Weights of a small transformer language model: MLP 320 SwiGLU, a variant of SOAP for these matrices.
Each number is 128 + 32 x the weight over the matrix's rms, rounded and kept within 0 to 255. Layers, rows and columns count from 0.

# layer 2 MLP down (transposed), 320x128, rms 0.177, rows 305-319, columns 0-127
[[152 140 138 154 105 145  85 119  82 137 175 169 112 126 138 129 118  93 134 170 100 143  96 116 173  84 125 126 116 130 187 115 107  75 147 150 135 137  62 183 141 113 127 157 125 173 161 135 145 141 147 145 160  61 135  96 165  87 126 172 130  82 172 181  89 149 147 149 188 146 146 111 138 158 179 103  95  55 117 122 116 144  82 160 132 193 140 154 144 105 104 151 152 104  99  84 112 122 125 132 124  98 105  95  74 130 105 114 180 131 142  98 103 182 108 128 130 182  84 111 138 179 129 184 143 108 157 128]
 [145 140 124 101  80 121 119 131 116  98 160 177 140 114 130  59 122 135 135 116 125  95  86 125  88 131 133 111  96 108 155 132 134 108 131  88  91 127 176 118 103  70 176 101 223 113  82  75 182  89 106 124  86 152 143 146 126 117 135 151  80  68 125 151 202 110  95 141 119 103 127 170 171 140 185  88  69  91 140 110 126 137 141 140 111 128 123 156 131 128 176 130 197 104  92  50 187 169 130 106 143 145  85  83 137 122 164 129  82 145 135  92 122 150 112 214 155 102 224 112 111 103 120 168 103 103 180 166]
 [110  53  74 153 149 155 130 134 155 140 187 175 100  90 155  85  61  82  46 158  88  53 118  83 156 177 130  97  87 147 136 158 107  74 152 182 117 123 182 144 119  75 133  87  32 128 136 137  39 214 125 155 125 112 142 204 109  85 147 116 103 110 131 117 168 112 121  77 156  82 105 137 153 164  86 158  74 155 134 133  91 172  93 112 117 125 158 176  83 124 151 103 171 101 108 201 130 132 110 116  97 248 122 164 133 149 170 203 143 155 124 106 102 149 106 109 159 119  73 158 147 113 133 117  88 140 185  58]
 [ 97 148 110 125 127 138  65 122 112 124 120 112 163 119 144 131 154 167 105 135 157 105 178 160 109 127  80  74 107 161  94 161  92 157 124  89  72  61 110 120 113  97  80  87  80 100 133 110 124 117  99  67 129 117  52 131 118 142 148 121  88 122 111 138 110  98 175  73 120 125 115 169 133 139 145 120 112  49 102 123  79 191 133 175  96 171  79 149 139 150 147 113 145 113  86 107 139 165 148 136 120 139 117 124 107 112 137  78 107 112 152 134 137  60 115  86 134  59 115 143  80 187 171 227 141 195  92 131]
 [184 207 182 105  82 171  84 115 157 138 134 154  79 109 142 130 146 142 111 130 109 160 138 156  96 159 117 140 139 123 104  89 153 106  91 142 102 179 130 126 165 101 152 120 110 122  93 135 122  82  81 109 110  71  82 193 148 123  82 158 102  72 132 158 177 126 116 111  88 144 141  94 147 134 101 109 101 159 116 114 102 118 118 115 113 136 137 112 108 130 141 121 145 198 100 131 138 112 143 132 100  91 124 183 206 118 177  82 145 161 167 101  84 150 126 107 143 109 110 117 123 192 106 104 172 131 140 139]
 [ 89  81 120  84 113 128 130 133  81  54 115  65 134 141 122  97 148 164 142 154 136 122 138 121 178 125 117  99 117 163 134 157 106 145 151  86 168 134 105 181 119 119 160 106 106 104 107  87  99 155  84 105 120 161 139  89 175  91 113 182  95 113  86 139 159 146 157 137 147 120 137 126 145 113 141 110  99 166 112 206  95 103 134 145 147 122 155 125  69 110  76 131  78 122  94 104 162 200 160  71 106  83  89 195 104 135 217 112 152 166  86 211 113 131 124 195  96 199 153 173 132 121 130  88 111 120 120 118]
 [ 83 141 148 128 116 141 134  47 148  77 135 105 135 117  96  96 124 153 186 123  90 177  73 168 150 143 127 189  96 161 108  76 110 137 194 147 135 165 113 150 116 148  66 114 109  90 175 114 127 141 138 150 158 125 156 120 133  87 158  87 109 155  82 152 101 117 131 133 105  78 126 132  81 119 145 133 134  71 124  92 144 113 129 164 141 130 117 148 114 153 136 159 155 107 100  59  98 141 139 134  85  84 168 149  73 147 204 138 109 138 130 141 139 138 136 147 132 102 161 158  79 108 114  99 148 144 148 122]
 [100 138 121 151 152  90 151 173 142 112 134  53 145 147 107 103 116 102 164 125 121 186 102 135 138  69 137 132 139 154  79 193 114 132  83 172 103 133 170 116 164 156  75 124 129 150 170 126  25 127 139 148 143 140 168 149 108  81 139 100 175 184  96 175 116 111 103 129 128  89 102 161  77 155 116 154 101 162 143 175 115 116 176  97 146 123  67 107  88 129 137 120 165 177  79 142  91 103 121 140 155 135  66  59 138 142 120  89 101 129 123 124 156 163  87 126 130 103 126 149 148 145 153 118 164 115 150 159]
 [112 140 154 143 151 135  77 178 116 104 114 114  65 144 123  75 136 190 102 132 101 149  94 148 200  92  91 172 153 139 122 133 129  98 126 161 178 177 127  96 122 129  82 176  81 116 173  84 144  90 133 171 175  67 174 136 106 137 101 131 161  93 161 134 136 121 116 130 146 109  83 165 119 179 128  87 160 154 105 130  77 118 114 150 196 122  79 136 112 131 196  68  91 134 179 155 141 145 121 118 113 150  86 142 103  90 105 151 152 161 167 149 103 156 131 140 145 206 111 171 158 150  69 104 146  77 118 181]
 [111 164 123 118 109 116 151 132 164 106 119 124 140 124 146 147 104 106 143 116  62 116 130 186 117 151 130 112 114 124 103 112 118  59  60  76 144 119 166 104 113  84 155 177  89 104 108 148  97 121  82 151  92 160 117  80  89  90 108 160  76 173 100 150 121 137 120 111 139 134 141 136 134 180 101  99 115  88 159 109 110 166 132 150 100 120  91  86 165 130 135 129  91 177 101 104 111  88 164 111 126 166 154 130 178 125 141 139 114 114  94 173 120 154 145  92 154 162  96 118 134 148 132 137 116 129 134 147]
 [119 133 109 129 118 126  92 143 176  86 108 126 151 151 150 126 162 112 123 165  87 182 113 162 125 185 154 181 109  40  78 111 165 117 109 150 124 125 175  86 114 183 121 151 159 179 141 130 196 159 104 173 119  85 129 166 148  75 113 119 186  80  88 113  61 134 105 144 163 191 150 178 117  84 166 141 161 106 149 134 177 133 125 159 180 156 159 119 153 132 161 131  54 103 143 166  88 136 146 175 149 130  87  94 131 100  98 101  98 161 150 172  79 104  94  89 102 117 147  58 103 111 172  51 118 139 156  91]
 [ 82 175  97  66 157  88  58 111 142 102 151  86 181 123  92 110 159 120 129 120 200 130  91 140 127 140 132  58  56  97 134 108 122 130 113 158 181 116 104 122  79 172 121 113  95 118 143  57 119 133 108 137 120 159 150  96 166  98 149 185  91 132 162 132 135 120 141 138 147 136 194 129 134 117  80 146 163 117  96 147 115 148 116 104 167  90 134  87 128  92 123 115  87 128 146 166 105 157 183 105 157  99  41  79 116  93 184 109 180 117 167 118  94 185 101 168  93 115 156 170 148 153 139  92 157  91  97 165]
 [179 162 151 103  99 128 201 130 101 164  98  81 136  46 117 100  74 158  92 113 181 102 160 108 110 118 117 170 128  87 140 102 179 140 113 124 132 159 153  98  69 134 132 143 144 119  93 139 132 208 143 114 115 118 153 125 101 107 161 105 173 176 139 112  78 145 132 137  98  95 129  87  92 151 152 122 116 143  84 144  91 150 161 178 154 146 172 168 171  83 120 223  77 123 121 157 152 152 165 124 118 156 134 144 168 150 187 116 131 135 148 154 133 125 131  78 141 127 155 108  99 111 152 114 116 128 127  93]
 [174 153 175  98 108 121  93 148 134 160 116 101 147 118 150 151  76  96 111 107  66 101 115 124 117 124 134 110 192 106 134 133 116 100 124 176 245 132 131 143 120 118  96 169 122 107 112 144 136  97 112 163 125 197 147  72 108  91 158  66 155  86 133 119 147 143 138 112 184  61 108 121 106 116 146 133  91 123 144 184 103 140 143 131 118 159 116 110  71  59  94  90 146 112 164 138 155 151 180  96 139 134 118 123 193 112 150 112 138 124 136 124  84 121  91 151 151  50  90 180  95 131 151 120 155  78 117 146]
 [109 153 141 144 136 173 115 184 157  94 130 114 133 111 100 120 134 115 106 105 145  76 154 178 123 144 148 119 103  68  85 121  75 126 116 138 123 119 156 112 180 128 156  75 108 130 125 124 118 133 145 134 142 134 161 118 116 130  70 131 116  73  82 133  98 197  62 101 100  57 154 147 130 184 179 132 117  90 130  79  53 167 113 116 192 124 109 101 137 125  75 132 153 107 110 119 172  72 170 137 126 130 139 122 187 141 149 106 135 122 129 101 161 120 144 177 122 137 141 101 140  91 150  97  97 153 128 133]]
# layer 2 MLP gate, 320x128, rms 0.194, rows 306-319, columns 0-127
[[122 109 148 111 126 149 143 105 118 127 130 137 172 129 142  52 128 101 147 124 179 149 127 161 117 184  67 126  98 132 144 152 124 110  66 184 110 142 136  98  80  86 126 118 167 146 170 107 139 137 103 137  87  94 149 154 142 153 107 145 108 127 111  91 189 138 119 157 129 124 140 132 121  91 146 128 127 123 133 114 121 167 103 155  99 131 127 138  87 148 162  91 183  93  89  42 174 107 125 138 101 106  75 152 109 109 138 153 112 111 131 156 155 147 104 133 140 141 178 101 165 168  64 208 115 130 175 213]
 [105 153 204 102  95 112 128 125 154 130 108  51 241 157 106 216 119 160 138  99 138 175 132  94 150 146 132 123 171 148 148 133 140 134 106 164 148 176 117 115 129 143  92 130 152 161 149  88 116  47 136 142 125  89 116  62  70 115 181 116 122 116 108 139 138  59 110 151 181 165 108  88  94  88 157 107 111 163  70 124 131 123 117 130  87 160 147 104 140 129 104 110  77  80 113 160 158 106 171 105  80  96  44 137 154 171 108 185 102 213 190 132  70  77 107 131  95  79 114 113 132  68 142 172  72  88 116  97]
 [108 125 148  97  89 114 178 133  99 148 166 157  99 113 126 165 142 142 137 136 127 108 144 137 122 111  60  95 105 149 123 112  45 154  84  87  86  79 104 124  81  61  93 124 127 116 168 126 153 140 124  77  75 118 101 144 134 100 128 113 120  89 159 130 156 146 160  81 122 120 111 125 140 143  71 123  79  63 163  64 125 172 101 149  63 147  71 106 126 124 156 129 155 120 190 129 135 176 128 144 102 133 129  94 115  79  79 102 114  85 131 122 195 122 137 105 115 125 107 103 162 143 193 147  96 169 137 137]
 [141 129  98 100 156 113 116 172 132 129 128 126 129 170 114 167 144 101  52 111 149 102 173 105 135 179 184 146 138 152  87 170 137 150 156 144 110 122 133 145 123 130  82 160 125 100 159  96 122 189 170 141 117 139 112 109 168 142 148  99 131 141 131 130 112 166 114 138 152 149 105 115 129  96 113 127 107 133 121 102 159 137 111 107 127 107  90  96 104 149 104 109 144 135 182 114 128 126 102 104 101 151  91 135 116 113 115 106  84 103 141 117 145 142 183 129 103 121 117  56 129  97 121 144 102 131  95 150]
 [101 124 167 180 152 167 140 138 162 117 204 113  70 102 145 134 143 166 137 114 153 120 174  51  88  94 132 158  54 105 141 162 183 161 119 124 106 190 125  90 114 106 138 127 151 112 141 103 116 169  39 117 170 124  73  86  78 150 161 175 107 133 182 106 143 130 138 118  76 126 130 157 144 163 110 169 167 166 109  90 184 135 140 153  92  81 160 138 114 126 144 108  92 108 179 110 117 198 123 134 168 118 139 129 128 166  53 224 116 148 113 156 151 189 127 133 154 130  80 156 140 176 138  88 134 103  69 165]
 [139 123 107  89 138 147 139 155 158 108 141  93 127 102 136 109  96 121 153 111 152 179 101 135 186  88 137 124 132 106 127 121  97 113  94 105 122 139 137 104 107 117 141  92 126 122 135 115 195 120  58 103 119 158 136 115 146 152 125 106 115  94 126 112 147 106  98 130 153  66 157 148 146 102 119 143 152 144  76 175 118  84 110 108 134 109 139 163 110 129 119 126 151 131 122 198 128  85  89 137 155 157 158 120 158 133 211 105 163 146  96 131 148 128 115  96 140  86 109 129 183 149 146  87  75 155 166 131]
 [153 119 160 129  74  94 135 161 123 127 167 104  97 112 128 148 156 140 127 108 152 127 132 137 159 152 137 127 111  71 146 192  89 104  98 145 150 143  88 129  78 123 116  98 213  95 144 125  95 147 130 104 111 101  61 147 125 156 114  97 138 149  88 105 111 104 145 125 132 104 116 134  77 148 101 117  79 171 195 116 101  97  77  61 136 124  62  76 101 158 118  84 159 146 132 186 106 147 113 104 140  87  79  70 157 114 122 134  69 131 114 100 159 125 148 127 116  99 127  82 134 150  77 109  97 176 132 156]
 [171  92 132 175 143 147 107 110 101  92 119 118 197 123 119  80 127  72 126 115 142 130 142 116 105 137 137 118 119  91 108 172  87 101 125 162  92 162  91 163  73 130 187 143 127 145 145 148 138 147 163 108 120 144 131 153 151  36 139 166 135 144 118 128 151 123 133 111 145 172 114 136  98  83  94 171 120 120 100 102 170 147 121 146  88 130 145 108 136 137 134 150 123 120  64  67 180 100  90 180  84 138 151 169 149 118 147 193 112 182 147 169 159  67 142 157 111  72  76  75 104 138 147 110 104 133 196 117]
 [123 162  95 186 112 104 141 131 101  78  87 148 126 174 126  86  76 173 141 135 171 109 115 120 165 131 150  96 109 182 158 112 184 178 199 129 104  96 121 113 105 144 123 121  69  61 135 109  88  81 138 127 169 123 129 114 112 110  95 145 170 125 169 102 131 114 101  87 174 147 153  66 154 147 164 129 105 126 122 108  98 116  80 146  90  91 110 186 135 144 154 122 200 133  99 114 149 130 164 140 102 116 148  87 111  91 136 117 132 161 128 136 111 153 119 135 123 135 150 137 160 113 130  77 158 132 145 115]
 [138  97 125 108 101 118  98 106  87 142 108 157 138 124 176 149 201  99 114 115 164  84 157 135 123  88  85  18 189  87 130 123  78 123  99 107 110 136  95 147 117  90 136  98  82 135 151 141  80  96 193 114 117 144 108 136 114  44 126 139 131  81 111 133  85 120  78 156 154  66  90 151 116 147 128  94 151 101 113  92  83 142  59  94  97  99 118 100 109  74  98 117 127 128  79 196 131 106 153  82 117 112 104 167 109 147  95 119 127 102  96 100 150 161 152  68 109 222 133 168 110 144 156 114 151 102  85  96]
 [147 113 145  94 111  98 116  75 150 132 118 130 127 131 183  48  95  95 136 132 118 137 143 140 129 118 120 139 176 141  71  96 139 165  96 178  52 135 162 137 134 182 140 162  94 131 124  92 121  81 167 101  40 135 146 182 133 109 118 119 114  70  93 101 117 102 114 162 108 116 187 145 123 185 111 121  92 100 129  97 146 103 139 143 134 127 180  93 121  93  90 169 105 123 137 200  60  95 151 177 177  78  96 134 142 178  95 158 140  79  96  68  90 100 183 125 127 124 154 159 119  92 123 153 118 138 116  97]
 [ 85 139 156 144 154 157 133 129 139  75 168 159  96 151  79 159  73 128  97 116 122 104 108 148 134 107  95  51 161  97  70 171 162 111 128 107 101 144  92 134 153 125 138 152 152 117 159  54 134 105 130 143 148 146 198 105 154 148  61 129 160  81 139 114 156  81 119 125 141 118 143  98 174 163 178 132  96 114 131 189  94 123 100 119  93  81 106 102  96 163 151 159 127  98 151 140 154 154 125 134 132 103  97  91 131  90 136 154 124 140 150 125  99 153  91 101 149 102  57 125  78 172 160  65 139  86 176 114]
 [111 147 255 113  76 118 106 139 143 113  99 188 150  88 181 180  96  59 167  97 110 128 119  61 115 153 117 174 154  94 116 124 135 130 148 174 117 158  82 153 135 103 114 109 124  92 193 131 164 118 102 145 149 133 105 125 106  88 172  85 147  98 149 116 170 147 121 159 157  94 126 108 166 132 172 117 170 115 154 186 140  93 121 125 128 160  99 142 109  43 111 129  77  94 101 136 160  77 173 169 149 147 105 107 134  62 128 165 193 113 111 140 114 149 143 169 157  65 179 158  74 122 130 110  73 119 166 148]
 [ 88 186 118 155 132 216  94 168 153 110 102  85 203  49 157 153 141 129 110 150 126  76 145 108 145 145 179 139 167 179  57 102  87 146 142 148 132  58  79 142 162  99 152 116 174 146 183 140 174 130 114 119 170 112 127 135  72 120 116 135 135  99 109 128 145 166 184 180 183 132 144 176 150 141  87 177 124 125 150  77  92 166 146 139 115 132 117 101 141 134  47 142 145 109 172 133 125 104 146 174 129 141 166 119 161 140 127 193 116 120 130 128 163  93 117 133 125  99 133  78 133 109 122 125  80 164 127 105]]
# layer 2 MLP up, 320x128, rms 0.191, rows 306-319, columns 0-127
[[148  97 158 135  47 115 147 136 150 159 100 128 110 162 149  88 101  91 148 124 156 153 155 166 118 175 118 122 105 108 168 168  99  86 114 154  66 117 176 179 139 106 164 109 160  98 154 106 107 151 178  69 113 149 142 121 119 104 134  89 135 123  99 123 148 123 140 108 140 145 159  79 136 166 124 141 178 141 120 150 109 135  70 134 103  77 140 150 109 169 144 121  31  86 126 145 166 178 145  65 156  92 119 147 134 140 109 110 146 145 148 122  99  87 116  96 112 132 122 159 110 199 146 178 107 132 196 177]
 [167 138 142 176 187  86 149 100 114 142 149 233  98 120 110 119  58 102  90 201 118  59 100 184 112 105 133 141  91 186  97 135 117 117 199 120 138  88  84 211 115 137 126 153 113 163 130 177 135 155 161 138 161  92 159 172 198 146  97 100 145 150  70 195 178 199 128 136 103  93  74 198 115 134  37 113  96  67 149  96 124 130 153 103 122 150 132 132 111 131 130 135 114 103  84 101 122 189  45 171 130 166 101 147  89  87 128 107 176 184 130  85 123 127 109 114 122 170 114 147 148 165 164 126 118 111 139 146]
 [122  82 170 162 136 114  64 125  95 156 153 200 145 128 132 178 157 154 117 102 129 124 129 123  94  88  72  48 146 152 152 122 112 174 170 147 114  69 112 156 140 110  96  80 103  85 145 103 117  91 114 132 127  70 103 116 136 186 156 109 133 106 116 113 144 125 109 101 146 102 111 109 128 165  88  97 117  82 106 113  61 165 113 168  82 144  85 154 134 128 164 124 168  71 134 144 134 153  83 162 130 109  98 153 156 148  99  61 123 118  99 129 117 125 140 100 136  91 112  74 171 121 143 165 108 133 125 189]
 [135  84 130 144 119 139 147 163 136 117 106 178 108 165 140 140 121  87  54  81 130 138 211 138 102 154 160 120 108 152 107 165 160 135 135 108 101 149 144 129 121 128 135 169  80 108 158 108 117 154 163 143 117 132 113  89 182 148 162 109  92 151 115 116 120  87 117 114 112  94 121  97 132  65 109  88 164 161 137  98 142 190 114 122  94 100 109 115 135 133 103  92 127  88 155  98 167 165 135 116 159 188  51 146 101 121 102 154 145  81 119 147 124 110 150  97 161 149 136  64 128 116 124 164  85 144  95 134]
 [135 123  91 131 133 147  92 113 107 140 115  54 126 151 108 134 135 153  64 192  85 122 188 165 138 142 135 124  92 134 105 124 100 101 158 121 172 105 117 108 177 169 139  88 214 176 134 148 162 156 171 140 115 146 129  87 146 133 102 143 106 156 122 106 119 181 129 119 127  88 152 177  59 105 122  76  87 150 137 160 156 100 151 120 120 162 160 129 133 135 142 110 162 143  87 153 161  77 123 123  49  69 138 104 141  64 149  96  92 134  95 139 121 149 138  85 159 162 119  84 192  84 132  76 166  49 154 125]
 [111 106 117  81 182 138 112 204 177 185 128 191 139 156 133 158 131 139  74 152 199 131 135 128  92  99 165 129 111 141 129 178 139 127 136 142 194 120  47 120 139 148 123 188 129 119 118 118 146 118  82 144 104 141 109 125 130 168 122 131 197 143  74 112 104 105 115  84 131 117 168 103 163 158 121 155 106 126 142 112 159 164 109  67 132  89 144 157 103 134 163 111 127 133  90 162 154 146 121 173 168 166 111 113 118 119 117 124 142 114  91  88 103 102 158  83  89 146 115 103 142 123  94 167 145  85  89 128]
 [133 130 187 106 161  99 154 125 115 161 118 123 131  95 183 123 139 135 164 159 145 162 128 179 173 103 154 115 141 127  96 129 127  87 144 139 130 103 108 155 163  57 124 112 109 146  93 131  93 109 139 208 103 148 132  90 140 114 137 141 137 159 134  78  72 142 154  89 126  51 146  98 100 152 172  68 134  41 151 165  70 144 155  92 155 127 170 115 159 113 160 134 114 126 167 177 110 110 156 150 160 138 132  94 119 112 140 107 133  77 126 104 130  96 143 110 135 145 102 127  81 128 114  76 178 112 124 119]
 [101 126 152 126 151  99 163 159 126 125 146 125  71 146  73 104 174 178 139 146 100 127  57 131 163 128 192  75 135  50 162 152 157 142  89 113 164 172 106 129 101 191  53  61 127 119 214 157 103 128 136 180 114  88  62 142 143 140  77 148 125 140 189 197 128 101  87 150 122  71 150 119 126 159 138  83 144 163 139 138 137 149 132 177 100  95 161 135 117 110 154  96 156 156 172 128 175 125 136 138  49  88 145 123 151 143 147 149 145 143 129 121 105 131 107 124 141 136 128 121 118 143  51 110 166  77 148 179]
 [158 145 100 163 118 109 130 175 105 106  85 150  94 177 214  74  88 152 126 153 133 141 123 108  79 115 130 124 154 198 135 130 165 149 121  85  68 154 111 138 112 120 184 144  18  89 128 146 127  72 126 104 166 154 129 148 122 110  80 140 140 113 187 135 124 105 103  94 147 147 134 102 189 112  98 125 107 147 138 140  75 177 112 133 105 132 136 143 163 106 133 155 194 139  84  87 167 152 161 156 141 188 118 111 121  89 158 127 161 155 150 147 195 124 123 122 161 144 153 163 129 136 154  58 185 163 102 124]
 [ 84 156 135  72 135 114  68 102 135 116  73 124 117 153 169  95 102  84  79  84 129 161 100  90 121 119 133  73  96  90 151 114 112 119 127  81 121 163  77 213 152 189 115 141 127 140 189 165 149 125 170 155 153 169  96  96 153 108 100 137 113 138 138 129 142  66 116 115 125 174 187 156 125  59 159  90 144 170 136 104 173 121 152 102 117 156 170 156 159  58 155 151 164  86  61 105 154 133  98  88 147 116 134  94  83 128 131 127  84 132  93 147 105  78 141 115  96 105 123 155  49 184 205  85 129 134 123 133]
 [155 124 121  70 135 124 100  40 108 126 162 174 112 167 182  84  95  67  93 147 133 147  82 128 139 149 144  92 130 141 143  72  83 143 136 143 118  97 126 139 125 134 146 117 126 170 152 137 114 108 181 149 114 113 113 191  91  72 161 136 111 123 122  70 174  93 135 102 140 163 154 104 161 172 102 120 140  31 157 122 178  97 190  74  73  67 119  61 117 132 131 155 125 136 121 210 109 140 145 135 133 142  66  64  82 176 111 197 129 139  38 138 119  88 128 176 166 115 179 124 148 147 165 139 154 143 111 122]
 [130 156 168  81 148 134  82 139 139  91  67 155  95 125 122  64 119 124  80 103  55 108  86 113 124 103 131 184 107 140 152 157  78 142 113  78 137 138  71  72  67 177 171 126 125 140 104 140 202 157 122 141 108 163 104 138 147 106  77 130 187 109  86 179 105  83 155 142 129 158 146 132 140 130 140 160  65 135 166 159 115 107 121  82 118 131  96 128 148 109 124 194 116 142 108 110 157 136 101  82 137 135 149  86  97 100 134 195 138 149 140 108 163 120 121 142 180 145 143 143 129 114 135 130 127 128 156 117]
 [111 154 156 137 120 111 131 155 153 139 101 133 199  98 128 118 159 115 146 105 129 132 159 194 129 137 157  86 117 149 135 118 100  83  48 203 165 180  91 120 156 165 151 136 194 151 141  94 143 100 113 114 124 185 108 127 144 133 135 157  71  97 151 135  94  92 160 120 121 114 232 190 132 169 172 145 119 127 133  97  87 107 167 181 151 219  97 130  83 118 185 126 141  98 175 146 179 181 146 104 138 134 117 111  97 103 113 126 132 134 146 120 119 110 103 131 136 122 148 101 118 112 116 151 135  91 207 120]
 [ 90 183 122 165 106 178 104 147 116 121 124 146 202  89 131 120 200 106  87 176 128 110 148 131 168  80 122 198 163 187 125 120  97 148 143 168 162  86  80 112 162 156 155 106 143 142  99 128 173 159 126  88 132 108 135 125  94  83 146 154 128 143 157 168 109 100 135 152 122 118 116 163 137 108 111 191 134 102 171  98  96 127 153 126 149 119  81  92  91  89  81 168 109  80 183 148 126 139 136 160 112 209 145 101 150 142 137 139 101 134 146 111 176  80 119 154  92 130 164  58 107  98 119 151  79 146 164 115]]